Weights of a small GPT-style language model, trained from scratch on English Wikipedia: 178M tokens, 5445 steps.
Each number is 50 + 15 x the weight over its row's rms, rounded and kept within 0 to 99. Layers, rows and columns count from 0. The size before them is the row's rms in percent of the matrix's.

# layer 2 MLP down, 192x768, rms 0.0433, rows 0-36, columns 384-575
103:31 34 80 27 46 63 62 35 49 41 43 38 56 36 69 47 49 44 58 28 59 36 60 40 58 51 65 35 49 60 31 50 57 47 57 52 40 70 54 75 42 50 47 63 34 62 56 37 56 44 30 27 77 41 68 51 23 67 85 51 68 45 41 50 47 34 46 49 75 78 37 65 27 20 65 64 48 40 46 29 40 50 36 30 43 33 64 47 50 50 50 57 18 43 42 60 48 21 45 16 43 79 50 33 55 16 36 35 39 61 27 40 33 78 46 62 35 75 32 37 58 39 57 51 52 65 45 40 87 48 37 34 40 39 67 44 45 64 26 50 62 58 51 29 51 21 40 58 57 43 78 45 62 44 41 54 52 44 83 36 65 39 54 53 69 54 45 42 46 30 43 55 46 59 51 37 55 42 43 50 70 63 39 54 49 51 52 38 29 51 45 54
098:54 67 45 42 63 84 45 54 63 59 40 40 49 61 36 51 44 16 44 44 78 60 63 24 63 18 32 50 53 30 48 62 71 34 43 59 37 32 60 61 34 54 65 47 40 53 54 65 53 69 32 74 41 74 53 32 22 20 59 35 55 87 38 62 37 54 62 70 46 38 81 18 47 47 22 46 46 58 60 67 63 38 49 58 51 62 72 43 51 24 41 50 39 62 62 38 46 45 26 68 62 55 50 52 43 62 46 33 21 57 49 71 51 74 47 33 35 22 62 18 56 24 38 52 80 50 56 37 66 46 51 53 46 40 55 52 58 67 51 41 63 40 62 55 49 51 38 65 44 37 75 54 55 25 71 65 53 09 30 72 53 83 62 28 44 36 49 47 19 58 59 67 58 31 47 36 46 45 87 47 51 62 44 43 38 57 58 66 52 66 38 56
099:26 52 61 72 45 79 53 46 73 48 06 58 45 42 44 50 49 70 66 59 48 53 43 57 51 33 32 32 37 38 34 62 59 44 56 44 40 67 55 62 19 33 75 70 34 67 69 27 46 57 65 37 37 45 70 19 56 40 62 28 74 87 85 66 23 31 44 65 26 51 70 63 45 34 62 60 54 54 78 28 42 47 59 55 63 65 32 54 67 10 48 50 64 29 55 25 37 41 76 40 65 57 42 70 65 66 44 34 41 60 59 71 61 42 38 64 87 65 43 64 62 65 31 14 28 26 64 60 71 40 52 31 62 90 76 61 39 45 51 53 45 45 65 48 36 48 44 74 40 63 55 66 48 23 80 50 50 51 61 42 67 59 25 47 42 54 29 52 66 52 41 52 55 60 87 49 26 59 05 39 51 72 38 56 48 40 43 49 72 45 55 41
100:28 74 68 49 20 61 35 64 27 60 48 54 63 41 17 48 72 37 18 35 23 49 44 86 59 78 76 42 38 83 50 66 24 56 45 56 42 46 54 55 61 62 58 72 49 47 42 64 34 27 34 61 42 35 73 38 50 45 88 49 46 74 49 37 68 31 52 58 27 26 41 80 42 74 60 55 43 56 93 93 51 34 45 58 37 49 58 70 50 45 68 85 45 43 34 18 73 59 56 63 52 60 28 83 47 57 33 18 48 70 84 62 40 55 51 45 70 30 50 34 65 13 37 50 22 55 76 44 36 56 59 49 43 82 30 47 54 41 37 68 56 65 58 48 55 54 27 48 77 78 23 49 19 57 45 38 44 75 43 55 63 41 35 35 32 57 60 50 50 46 40 43 43 59 51 36 78 48 31 35 55 53 40 44 44 47 49 57 36 65 52 60
098:51 27 36 57 46 36 83 57 22 66 28 47 59 30 82 32 51 57 52 64 65 36 60 39 47 06 45 30 55 44 36 46 40 65 46 32 33 51 48 44 77 45 56 35 48 18 53 60 49 30 47 60 29 73 54 48 70 66 46 47 70 53 53 25 54 47 49 48 45 50 73 20 76 24 47 63 78 47 37 65 42 68 54 45 47 65 60 41 69 48 43 52 68 74 47 21 26 19 43 65 67 56 40 48 65 47 44 81 48 51 66 74 34 41 70 50 43 50 27 47 51 15 67 72 43 52 27 38 39 55 46 63 25 56 55 46 80 46 29 46 43 56 44 77 45 41 58 74 54 64 61 48 83 48 03 80 51 84 47 48 51 46 63 33 36 31 65 74 43 62 52 43 44 40 43 56 55 42 59 51 47 48 60 55 43 60 28 61 51 56 30 60
098:43 53 64 53 77 30 32 81 48 50 40 61 49 45 17 32 82 30 21 61 43 58 53 27 47 79 45 34 15 82 49 55 47 49 93 65 27 48 61 58 39 38 41 68 48 54 47 40 60 40 42 46 42 57 44 68 69 34 41 61 43 57 42 78 31 75 38 50 46 47 49 55 41 74 64 46 35 62 42 54 44 61 52 67 58 74 43 40 16 46 30 40 54 52 58 52 59 57 65 50 58 60 41 36 69 55 46 33 50 56 40 37 45 02 38 50 39 18 60 58 59 48 43 60 63 55 35 59 49 42 45 40 26 76 68 81 53 55 65 47 19 52 67 52 42 53 72 57 43 69 64 24 34 36 56 48 22 58 63 62 90 40 52 49 47 53 29 56 71 43 28 45 54 53 54 42 44 51 36 50 52 72 23 41 59 50 42 66 65 38 62 51
099:45 67 33 37 32 48 34 53 59 50 55 26 29 49 59 37 64 81 63 79 63 48 51 41 14 39 27 53 31 63 52 42 28 31 69 48 52 68 40 64 55 41 34 67 33 25 71 52 59 66 49 43 40 22 39 26 27 69 24 48 57 47 60 30 79 49 04 38 24 33 36 76 37 53 37 51 50 38 57 52 42 54 52 27 42 61 60 59 39 46 56 47 23 23 72 41 43 46 54 68 31 37 53 38 73 67 32 58 39 42 46 34 56 35 49 68 53 41 41 58 30 45 59 41 79 31 52 76 46 39 43 35 53 24 50 52 57 50 79 62 38 67 68 50 48 55 42 69 55 47 39 72 66 55 50 65 46 53 53 52 63 42 55 36 58 51 36 69 57 58 33 56 32 39 45 69 76 60 30 60 47 70 55 41 63 56 27 42 74 54 55 57
100:43 68 37 50 55 85 19 63 57 55 47 44 47 39 32 65 35 75 36 56 82 57 74 52 49 30 37 43 47 38 45 42 52 77 45 43 54 44 45 53 34 69 69 36 48 51 57 52 28 62 48 56 44 51 39 41 68 74 62 82 37 46 61 34 79 67 73 55 53 47 50 57 82 61 65 64 42 56 19 68 28 40 39 37 49 21 46 44 66 57 41 62 51 35 38 31 40 52 60 60 89 43 37 75 49 48 72 50 48 45 60 56 55 51 25 77 55 56 48 55 49 56 68 45 64 43 33 48 85 39 42 47 52 44 31 45 53 92 56 73 30 31 65 62 73 77 47 54 51 30 28 48 42 42 59 64 21 50 81 50 46 62 55 59 46 42 55 57 46 52 13 45 65 36 41 55 38 49 65 42 65 66 35 15 58 58 53 54 70 60 64 37
100:65 61 44 49 45 71 40 00 42 33 46 16 24 60 70 31 56 83 43 53 55 37 55 44 84 36 70 62 66 62 43 59 45 38 44 38 58 39 42 64 40 37 80 58 46 44 82 55 40 75 34 28 48 63 68 61 36 43 50 30 39 72 59 75 69 36 33 57 57 45 45 43 46 42 65 25 45 54 39 40 21 61 49 34 50 36 72 57 59 39 33 47 38 35 61 43 64 53 44 62 33 44 47 53 78 40 41 63 35 56 62 56 61 54 61 76 70 48 49 69 30 63 10 31 40 41 42 40 29 44 69 46 54 49 60 58 61 66 45 42 42 03 66 27 36 64 53 42 65 58 50 62 47 67 39 48 50 62 44 36 31 71 45 38 58 47 69 73 32 71 55 61 31 66 48 39 34 63 42 54 65 41 55 51 73 41 51 63 40 54 36 68
100:42 68 65 56 48 33 76 36 54 29 56 42 32 30 50 62 53 50 36 46 76 56 43 21 51 54 46 61 42 64 38 58 41 46 44 60 38 66 67 43 42 25 78 56 56 59 39 30 58 52 38 12 37 42 67 38 69 49 61 51 54 50 09 16 36 75 53 49 28 40 32 59 23 40 59 61 33 41 36 36 52 72 47 54 28 52 56 57 37 62 66 55 60 65 76 03 37 49 28 47 46 64 56 58 56 39 51 49 68 69 60 61 71 48 51 55 49 29 60 43 49 32 57 47 69 60 56 78 45 37 41 60 64 47 76 46 87 63 86 59 39 55 82 20 30 46 46 51 37 57 31 23 44 27 56 51 60 68 54 33 43 45 61 38 38 17 54 40 53 93 41 40 43 57 66 53 46 27 16 43 37 58 78 44 59 47 58 63 59 58 63 50
097:48 44 60 23 48 23 44 49 50 12 56 42 39 94 40 17 45 30 66 52 11 38 56 44 37 43 52 48 54 43 46 45 41 40 41 68 36 50 70 50 61 49 67 61 48 42 53 43 74 43 26 48 69 89 57 39 49 49 55 59 52 25 38 24 60 55 59 74 59 43 50 70 35 44 31 33 47 52 70 38 24 38 41 58 37 44 45 70 62 58 66 08 31 44 61 35 67 59 48 91 34 45 54 49 39 58 57 60 50 51 43 49 45 43 47 59 40 25 30 53 45 41 59 73 42 26 79 42 52 34 61 54 39 56 36 14 50 58 60 83 69 61 63 61 35 39 56 35 36 55 37 36 72 25 55 51 70 67 74 72 37 30 40 52 42 38 51 57 89 40 56 38 60 63 51 32 63 46 41 46 92 65 44 34 75 58 65 45 42 57 41 53
098:50 47 62 57 16 53 51 50 30 75 43 67 61 46 49 44 42 45 15 44 42 38 37 72 24 57 78 40 77 68 61 47 56 60 36 35 57 48 52 55 46 39 20 69 52 49 58 33 74 56 44 18 57 45 61 12 67 47 68 54 46 37 79 36 55 36 23 68 54 71 54 56 31 52 53 41 48 60 60 53 44 35 39 52 23 47 31 35 59 54 59 58 53 36 89 58 58 65 83 58 39 41 27 48 54 40 61 71 37 58 44 68 38 64 54 63 78 44 35 63 49 48 65 72 58 64 57 61 38 66 39 70 39 58 60 36 68 65 34 43 69 14 46 37 56 49 49 53 45 39 47 42 39 45 73 56 63 80 61 61 34 33 63 56 58 45 51 63 54 45 69 25 49 62 43 52 48 54 32 59 38 38 51 28 55 37 44 36 42 74 67 58
099:56 53 58 63 82 54 38 43 33 48 38 77 51 53 41 58 51 30 30 66 75 48 33 30 45 34 54 65 40 52 40 40 59 53 68 38 12 44 46 63 57 64 41 33 37 48 29 65 29 55 44 61 37 41 38 08 45 53 37 57 32 47 58 46 43 75 59 70 46 53 38 42 96 38 46 68 21 46 32 60 45 39 45 44 48 42 48 52 60 45 72 39 45 50 58 58 52 62 52 84 48 67 34 32 48 52 51 42 07 63 39 48 37 43 38 51 57 61 45 42 40 57 48 41 52 47 40 51 61 29 51 38 55 42 61 46 49 56 71 51 45 58 29 37 57 67 66 32 49 27 63 25 43 37 49 65 47 69 54 56 49 29 66 50 38 68 32 42 37 29 35 61 43 68 35 36 61 52 52 46 62 69 74 26 66 50 67 51 56 67 34 34
098:57 52 58 75 33 48 57 46 33 41 45 51 78 23 67 54 53 45 67 46 49 71 45 24 53 53 37 59 47 46 50 70 73 22 24 75 34 43 54 64 71 43 62 74 52 23 35 52 61 67 44 54 56 30 66 65 57 33 52 71 44 44 50 41 30 07 52 61 67 78 62 30 32 62 44 52 74 37 55 49 29 48 75 25 30 53 59 66 72 51 33 74 65 23 59 39 50 57 56 72 70 44 53 66 50 18 63 26 64 62 52 57 77 60 47 63 41 69 65 92 47 43 69 51 51 47 32 44 60 59 60 66 33 62 87 61 55 51 78 55 46 70 41 67 40 48 27 66 33 41 60 26 65 62 43 53 45 38 14 54 48 38 44 41 41 71 64 53 46 58 45 63 68 51 47 57 50 41 61 56 44 45 54 40 32 54 55 40 92 54 61 48
104:76 36 40 78 50 63 54 55 73 46 40 69 69 61 60 19 69 58 58 58 66 40 48 62 53 58 66 66 69 47 56 50 38 43 69 46 35 08 44 63 82 64 37 52 33 24 29 55 49 49 18 65 59 66 51 59 46 67 70 16 53 28 64 63 42 23 58 42 46 84 60 53 41 65 63 30 48 47 40 66 62 47 58 23 63 64 48 69 16 52 62 61 41 62 39 51 58 46 39 58 44 61 86 44 36 45 40 22 68 75 60 54 77 38 68 45 61 33 44 46 88 35 29 51 77 57 35 51 34 28 51 56 45 38 47 40 65 58 64 56 51 76 36 57 29 59 41 47 67 37 57 38 57 50 45 54 37 40 64 57 36 67 63 63 37 99 53 37 88 37 45 50 53 55 48 34 43 52 53 50 68 57 72 59 48 49 64 60 35 41 54 54
112:32 61 54 51 54 36 49 45 30 44 86 69 57 53 55 48 85 30 41 53 64 50 66 67 42 51 48 58 43 74 27 64 66 53 52 51 25 19 39 71 78 54 47 32 52 31 46 38 53 46 53 46 40 31 53 60 56 57 63 60 38 32 31 35 66 46 40 48 63 58 38 53 32 55 42 29 41 58 30 47 58 36 59 58 53 19 46 21 48 65 19 39 53 50 63 31 38 54 51 06 33 43 47 39 56 69 50 40 44 57 60 23 41 54 59 41 54 29 50 54 60 47 47 52 46 51 41 63 71 59 46 55 54 44 52 35 53 71 37 63 32 51 53 67 26 61 41 63 65 48 40 44 57 52 47 65 66 31 84 53 32 58 44 68 62 07 43 64 14 47 51 49 67 79 67 31 47 40 74 73 64 55 39 34 52 34 48 59 43 52 33 37
100:50 68 43 58 58 46 40 47 77 24 67 49 63 53 24 67 44 51 49 45 76 35 52 52 47 43 41 57 61 38 30 33 20 70 40 61 58 25 54 31 57 72 40 46 64 54 38 58 28 52 56 51 82 31 66 34 28 68 47 49 56 44 20 66 24 45 49 32 54 51 59 61 41 38 68 52 36 38 45 52 66 49 55 53 25 73 67 48 51 48 69 20 58 38 37 48 42 61 35 52 36 33 69 58 39 56 42 55 56 63 40 62 58 13 77 30 53 34 59 69 49 44 62 51 57 58 61 47 60 52 65 48 46 43 32 67 57 61 59 32 47 53 61 67 47 43 48 51 46 54 48 42 46 40 54 34 54 52 73 54 62 43 60 82 42 41 60 48 37 45 56 14 51 41 49 44 32 28 52 29 42 37 57 38 77 51 51 58 79 79 37 66
100:44 65 30 44 35 70 51 40 59 74 56 42 61 36 53 84 57 56 32 82 29 70 52 12 22 57 34 60 69 38 29 47 40 32 50 50 46 44 62 69 65 65 60 54 70 90 48 49 50 17 51 44 59 33 36 58 78 44 24 36 44 73 51 66 19 49 55 36 34 24 59 74 54 24 28 30 37 48 48 14 50 61 63 44 72 57 46 37 51 57 51 51 51 02 46 40 41 46 36 47 66 82 68 52 85 44 28 59 68 54 65 77 71 38 50 45 56 58 55 62 62 54 41 47 53 45 44 73 43 45 56 27 54 61 43 25 53 23 52 43 60 41 60 49 81 55 57 69 74 73 14 54 61 46 89 48 41 39 53 51 44 60 41 55 66 63 55 66 25 44 47 57 32 32 72 38 70 33 50 71 69 47 73 63 60 40 39 40 39 31 75 56
100:45 53 63 27 48 68 64 68 35 51 48 43 75 38 18 59 58 39 28 62 73 34 55 26 48 49 90 36 54 60 62 50 68 37 44 56 34 40 42 38 40 49 71 72 27 59 52 56 42 46 56 63 41 51 48 43 36 31 26 70 71 80 46 19 56 71 56 57 52 68 50 50 45 36 42 40 54 72 24 50 35 33 52 84 60 70 41 53 71 30 61 31 62 23 57 30 64 54 46 56 38 43 39 32 47 31 56 47 64 31 55 53 46 47 60 59 72 42 38 71 38 49 64 88 77 70 57 59 34 58 54 65 72 51 76 61 77 47 21 60 66 50 42 26 32 53 60 44 51 88 30 40 62 58 42 36 78 54 39 32 67 57 83 52 85 48 66 41 74 47 64 51 44 42 75 32 57 51 54 46 75 43 50 38 73 56 63 43 34 55 52 52
105:54 71 50 60 88 35 45 51 60 53 38 43 26 55 31 50 36 59 69 68 60 45 48 51 35 50 36 47 49 45 41 65 63 49 72 42 46 24 61 74 70 28 56 69 85 43 40 61 59 38 60 47 23 66 53 60 34 63 49 57 41 29 48 51 80 29 54 55 49 35 45 33 38 37 54 52 38 32 52 41 27 43 51 30 37 33 52 75 50 48 87 31 50 30 48 54 31 75 34 50 29 90 82 52 72 52 56 64 36 57 58 33 62 43 62 47 43 63 48 81 54 44 46 66 74 64 55 39 51 34 64 55 56 37 58 45 53 75 32 53 56 40 59 30 46 60 45 58 31 56 55 31 32 54 66 40 53 56 51 64 44 76 77 38 36 71 62 57 60 65 47 49 47 65 34 55 58 49 35 72 79 47 27 74 40 35 56 44 49 34 58 38
097:45 46 51 28 48 67 45 54 66 84 37 41 57 40 49 32 49 38 49 56 47 52 68 21 37 20 40 41 46 37 32 68 47 31 24 54 45 65 64 60 51 75 48 63 34 45 63 23 69 72 62 40 57 68 47 33 44 53 34 86 44 47 77 54 30 33 37 54 83 48 51 42 59 33 74 55 50 61 41 42 72 38 49 52 52 74 43 38 61 52 48 38 51 63 26 49 69 64 60 61 38 43 42 64 65 45 53 45 40 14 65 56 08 40 52 50 51 49 41 59 36 63 41 34 36 61 43 47 34 59 49 65 50 37 16 64 59 14 43 62 75 51 28 68 53 46 58 54 49 42 58 56 49 09 52 53 66 71 57 14 70 71 62 52 76 41 34 50 68 50 62 59 38 44 87 55 27 44 69 40 47 66 61 38 51 61 34 53 73 68 47 32
101:33 57 35 46 48 37 52 61 42 39 32 39 56 42 63 63 51 47 37 42 35 44 48 46 31 64 48 59 53 37 55 59 46 39 36 66 45 73 47 61 57 58 27 25 12 46 31 39 45 41 68 56 00 47 53 37 64 39 56 80 46 08 29 91 59 65 43 41 35 81 14 31 60 73 32 37 40 49 29 38 59 46 64 27 59 46 51 66 33 35 60 42 39 36 63 40 46 67 58 50 58 40 66 42 40 61 45 55 46 55 56 56 49 55 67 66 61 23 65 32 37 91 64 59 67 55 41 50 40 30 40 27 36 31 60 55 59 53 64 42 52 88 54 57 35 43 59 34 50 64 72 39 36 46 58 38 53 49 59 47 66 52 53 47 54 19 59 45 51 65 44 53 51 61 57 37 31 35 82 44 16 34 58 58 49 57 54 57 34 43 63 38
100:28 27 32 49 39 38 22 42 42 45 85 53 60 60 46 51 53 49 30 40 72 49 46 70 54 56 19 43 22 40 12 40 39 53 56 62 77 81 44 68 46 54 34 63 68 46 46 45 57 46 55 51 47 63 48 60 41 58 25 85 48 75 40 62 44 66 38 39 72 88 62 49 47 55 48 76 59 51 50 61 48 42 24 52 69 48 41 47 57 76 64 33 26 42 65 58 56 25 60 63 44 60 59 61 02 59 37 62 48 44 65 71 48 26 54 58 08 38 67 58 55 63 71 65 13 29 74 59 33 39 24 33 42 38 57 40 41 29 69 56 23 38 35 58 66 34 40 45 28 60 49 66 46 81 60 26 62 44 56 57 48 54 22 52 79 45 49 46 57 70 57 21 53 47 64 66 54 48 75 47 49 39 69 84 41 61 33 45 40 47 57 57
102:22 26 80 41 53 42 74 50 51 54 44 57 56 34 21 40 55 51 51 39 26 54 38 53 60 16 52 47 89 61 28 43 35 29 77 37 30 80 41 64 31 39 73 64 33 50 45 67 46 32 55 48 14 58 66 26 61 45 37 55 33 49 55 24 53 35 55 56 23 26 61 69 55 55 37 48 62 38 69 43 59 37 50 61 57 33 53 62 52 44 36 37 62 50 43 64 42 36 48 57 41 41 55 52 54 79 62 68 36 44 56 66 64 54 24 17 43 52 36 45 42 70 45 81 13 45 55 42 41 29 63 47 64 15 57 83 42 46 73 31 51 70 36 72 38 60 38 87 45 56 66 48 45 36 81 49 56 50 31 56 57 01 28 37 37 58 66 67 44 61 42 56 67 53 76 63 54 44 58 54 38 35 28 44 36 64 50 50 36 10 67 52
100:38 28 58 34 41 45 57 28 24 45 47 65 39 36 66 49 50 79 44 48 47 45 34 75 71 57 48 52 65 57 81 68 51 74 53 35 42 48 37 54 50 53 68 26 44 62 66 62 78 53 63 46 58 26 65 24 49 69 44 37 75 41 37 62 63 71 40 50 38 47 47 18 64 43 68 62 60 00 44 30 34 63 32 35 47 72 60 63 51 62 62 72 61 66 38 81 24 33 16 19 63 80 65 31 43 40 53 80 60 40 45 53 30 46 81 73 25 75 60 63 29 49 32 62 59 55 65 61 31 32 48 66 77 53 40 57 47 54 45 51 40 37 48 50 40 30 62 12 38 51 68 44 47 57 40 52 78 63 49 35 33 69 37 15 57 76 42 41 73 49 46 56 60 73 70 38 36 42 74 56 44 31 33 70 49 35 57 53 34 17 52 48
103:37 60 55 57 47 39 23 92 41 58 62 53 61 58 55 60 50 52 76 58 47 44 49 64 20 79 57 65 22 43 21 37 39 34 41 58 36 74 53 35 46 69 66 34 47 67 72 45 79 50 46 37 64 54 45 60 48 68 56 83 65 42 36 65 39 54 54 57 63 74 36 74 30 48 39 58 46 72 69 37 43 43 48 72 36 61 85 36 40 32 78 34 24 48 60 57 45 22 43 22 53 51 63 57 29 53 74 57 56 47 38 33 55 61 35 52 43 52 57 12 27 70 53 43 46 64 58 34 61 50 52 53 61 48 54 44 53 36 15 30 66 51 50 68 79 69 58 68 57 32 58 48 63 73 34 45 22 38 45 54 50 50 78 53 52 30 53 67 41 50 58 41 48 64 33 46 65 36 36 32 65 58 60 45 18 57 06 56 48 68 44 52
106:70 62 61 37 73 51 64 58 36 43 47 51 69 55 73 49 37 58 37 38 69 46 72 32 44 57 64 73 73 47 55 53 52 51 43 38 46 70 46 42 27 63 70 72 47 52 43 52 70 55 75 57 66 44 56 49 37 34 60 57 50 49 62 27 56 27 59 56 44 05 55 48 49 58 46 51 51 60 50 43 63 46 39 34 60 27 52 36 65 55 69 69 74 60 49 55 45 64 51 49 89 40 60 79 35 46 36 46 66 84 30 20 42 68 41 48 52 76 63 29 53 60 28 48 69 64 40 50 37 54 58 47 60 31 66 60 83 56 40 51 60 64 61 59 05 78 57 40 65 38 51 54 55 57 59 48 51 63 49 48 35 51 46 69 70 17 57 48 35 46 44 50 28 52 43 42 46 53 43 49 57 53 37 48 54 56 42 38 20 35 39 69
099:74 41 76 43 53 34 43 73 64 54 40 62 58 20 68 36 59 21 57 54 51 65 69 68 19 20 46 31 83 47 32 48 44 52 61 43 54 46 49 47 48 33 59 46 38 39 36 32 44 26 51 75 60 57 57 33 59 54 50 54 64 50 61 28 58 79 35 54 65 68 29 70 51 62 57 46 47 46 58 38 51 43 43 38 50 50 41 55 50 87 61 65 35 43 56 16 47 39 37 40 43 35 50 57 68 64 40 27 43 40 27 40 63 43 29 29 37 60 61 19 27 53 56 63 56 56 58 40 40 51 52 52 52 58 61 38 50 54 22 54 60 54 60 74 58 57 44 65 39 47 38 35 58 70 49 63 59 21 70 44 49 39 77 24 64 76 42 61 32 51 64 79 63 17 41 29 21 49 75 49 63 78 64 62 62 58 54 30 39 26 55 38
100:66 58 11 37 56 65 51 47 47 47 37 42 72 43 61 46 60 31 16 39 20 69 37 39 55 56 54 63 52 56 38 42 57 39 16 49 38 62 40 48 77 19 37 48 66 72 71 48 62 35 50 55 72 83 81 55 37 54 56 58 46 50 39 73 34 65 70 39 40 64 85 75 46 53 52 44 49 33 48 47 49 52 52 42 24 68 47 53 58 41 35 49 64 66 48 53 29 38 35 43 32 43 60 33 59 76 46 38 18 34 47 71 44 68 50 75 14 45 49 60 50 66 49 65 65 58 50 78 41 27 15 40 43 62 70 68 41 49 26 64 45 47 48 42 57 70 48 39 53 37 71 88 34 73 63 50 85 41 32 43 49 41 40 53 46 33 37 73 16 29 68 62 56 60 43 53 70 51 24 64 73 49 61 39 48 52 63 52 35 39 59 72
095:32 22 41 33 42 49 32 31 66 49 68 59 56 44 44 45 36 44 60 17 52 44 64 42 59 65 53 60 57 52 61 40 42 64 44 69 70 49 24 50 51 47 38 69 30 52 50 30 61 75 46 67 67 73 49 43 51 23 43 76 36 50 54 46 37 53 66 45 47 66 29 44 56 48 61 53 41 25 23 31 72 19 38 58 66 45 43 72 58 48 43 52 44 54 50 54 47 33 49 39 57 49 64 55 48 22 56 32 63 31 42 46 46 55 66 71 48 39 70 72 34 34 34 44 56 71 28 46 31 41 64 79 61 61 40 61 20 37 34 46 46 45 29 62 57 43 60 66 65 44 51 13 97 42 64 31 65 26 36 30 55 43 14 74 46 09 48 64 57 47 62 49 69 66 56 65 39 47 69 54 19 31 72 17 41 53 56 63 41 64 57 53
102:72 43 47 67 47 40 52 53 65 67 25 53 31 45 56 68 35 44 46 39 20 39 54 49 50 61 56 48 43 41 64 49 35 33 43 28 33 37 42 55 34 42 36 47 39 53 46 43 54 62 47 58 57 48 49 58 49 47 73 37 44 65 53 56 60 65 68 48 62 48 50 55 72 47 68 44 27 42 76 38 19 44 56 47 34 54 39 41 40 18 31 62 51 45 39 68 40 63 29 73 44 40 37 40 64 66 30 95 58 48 54 26 52 32 37 04 48 36 57 60 39 20 58 73 76 42 48 74 40 33 47 67 64 51 63 50 28 50 70 54 49 44 64 52 51 33 67 57 48 48 53 69 47 35 47 55 47 26 51 60 49 83 56 45 58 33 50 45 31 40 42 55 48 62 41 74 53 43 40 76 50 52 73 40 44 04 42 41 20 75 56 60
102:33 62 50 60 46 80 50 24 51 52 44 39 64 69 66 73 53 44 14 31 32 65 40 43 48 73 35 43 59 61 45 57 77 68 72 39 64 69 83 27 46 42 62 47 65 21 33 45 78 53 52 36 62 53 42 62 24 75 52 67 50 44 14 51 53 46 75 42 60 60 62 32 53 59 55 35 62 39 49 43 53 46 42 51 42 68 51 55 88 21 59 52 52 79 66 55 35 71 36 55 36 24 37 46 46 53 43 69 82 54 57 25 39 57 55 72 51 58 47 45 46 60 90 41 41 53 49 31 72 64 20 46 48 64 32 17 55 45 49 25 72 56 41 43 59 38 48 52 58 74 77 41 39 44 45 44 31 30 33 55 78 14 14 66 37 56 40 16 43 39 28 59 55 52 69 93 40 60 20 76 53 37 92 59 36 65 53 35 52 37 61 44
099:66 67 48 44 32 56 61 37 67 56 73 45 57 83 40 78 55 51 40 45 68 43 38 40 45 68 64 54 50 35 59 53 68 40 76 39 78 68 67 44 62 43 56 53 61 47 36 67 47 79 60 55 65 51 59 41 45 60 50 60 68 78 40 51 31 56 50 66 70 80 58 48 37 60 52 53 30 49 60 62 28 51 67 72 40 49 41 25 49 45 32 57 59 56 53 36 49 51 56 68 61 31 43 57 59 66 40 51 40 82 80 51 42 30 59 50 59 40 53 25 75 45 81 61 46 41 76 22 62 48 28 57 59 64 52 45 40 60 30 67 54 23 54 54 47 52 27 42 53 54 37 33 54 59 63 44 47 41 50 21 59 22 66 65 57 32 41 18 66 59 59 58 41 49 39 44 21 49 21 72 81 70 67 43 31 64 51 38 82 51 40 58
099:43 58 82 56 75 27 69 51 59 77 41 69 56 24 55 24 53 66 89 41 53 53 59 39 28 28 47 71 37 34 37 30 46 67 60 41 54 64 79 30 23 75 66 46 31 27 46 54 26 55 52 56 56 44 47 54 36 80 33 70 38 72 37 39 53 46 38 47 46 30 33 34 53 57 33 57 58 53 29 72 70 77 41 68 51 34 35 52 80 46 66 62 59 63 41 37 53 54 45 56 35 43 38 35 35 27 53 53 56 37 48 83 67 43 38 44 62 85 54 64 68 55 35 37 51 61 29 29 37 46 57 47 51 30 40 56 60 55 69 39 69 78 44 32 70 23 56 21 44 53 44 35 75 77 43 38 50 65 59 34 52 26 50 31 68 42 50 65 84 49 56 42 47 24 64 44 41 61 74 60 40 51 45 42 50 52 76 66 48 44 52 53
097:53 60 37 50 41 37 44 42 40 47 56 29 60 43 44 28 50 75 63 33 46 42 43 75 44 74 32 43 57 50 62 49 55 49 48 45 42 40 63 54 40 61 47 63 62 62 41 66 10 44 66 32 74 58 61 59 38 68 85 39 90 67 43 55 48 45 44 34 56 57 71 34 45 44 40 46 86 55 68 35 52 51 40 33 65 44 35 43 46 57 67 86 39 63 19 50 30 50 61 45 52 69 71 43 72 43 34 49 51 64 53 52 73 67 53 51 57 62 56 54 76 76 51 34 54 47 36 50 38 59 55 32 37 48 35 28 48 39 46 42 79 36 49 55 65 35 71 29 32 56 44 49 26 52 63 51 33 37 45 41 67 60 72 68 53 76 27 38 45 42 24 72 65 44 36 74 59 58 33 65 32 45 62 82 23 34 71 33 43 29 35 54
096:58 40 15 57 62 58 61 41 61 41 52 43 53 70 59 19 37 59 38 53 49 31 31 64 42 63 74 52 64 58 57 72 56 39 50 16 38 60 47 50 54 48 63 76 65 49 49 58 42 55 32 56 39 29 40 60 63 58 55 43 68 62 24 06 50 47 50 76 29 43 31 53 52 34 57 75 59 71 74 22 84 37 48 56 54 38 14 63 45 48 66 48 55 84 66 68 53 55 34 40 60 30 55 54 30 34 53 44 67 69 58 47 58 30 51 40 51 59 14 40 51 53 55 48 31 49 75 69 62 73 43 41 55 72 67 39 62 17 89 23 61 69 51 47 65 39 70 41 65 66 62 44 66 44 53 53 35 58 60 57 42 69 49 77 56 21 45 66 51 46 41 34 60 73 68 52 45 60 68 55 58 46 51 30 41 71 51 55 43 69 55 68
100:70 60 59 38 59 46 35 48 42 51 25 41 62 42 57 65 48 85 28 29 74 63 40 76 61 44 70 55 32 36 52 25 75 10 11 49 63 38 66 62 51 48 15 66 73 47 27 59 58 36 32 62 65 55 51 48 66 52 61 43 47 72 36 36 31 46 33 46 45 27 34 39 65 37 51 64 46 57 32 51 59 35 42 68 95 50 49 67 43 69 61 33 77 47 21 48 53 63 45 56 55 37 12 41 54 39 48 78 36 55 54 43 43 40 26 45 62 63 85 34 40 15 55 38 48 53 53 51 46 47 43 67 38 37 43 73 20 44 44 39 56 59 45 45 64 59 46 24 25 52 41 40 52 66 49 35 64 48 48 47 35 39 66 34 65 34 56 39 38 41 53 47 50 37 91 49 33 43 41 37 54 48 31 67 72 31 54 66 62 55 55 42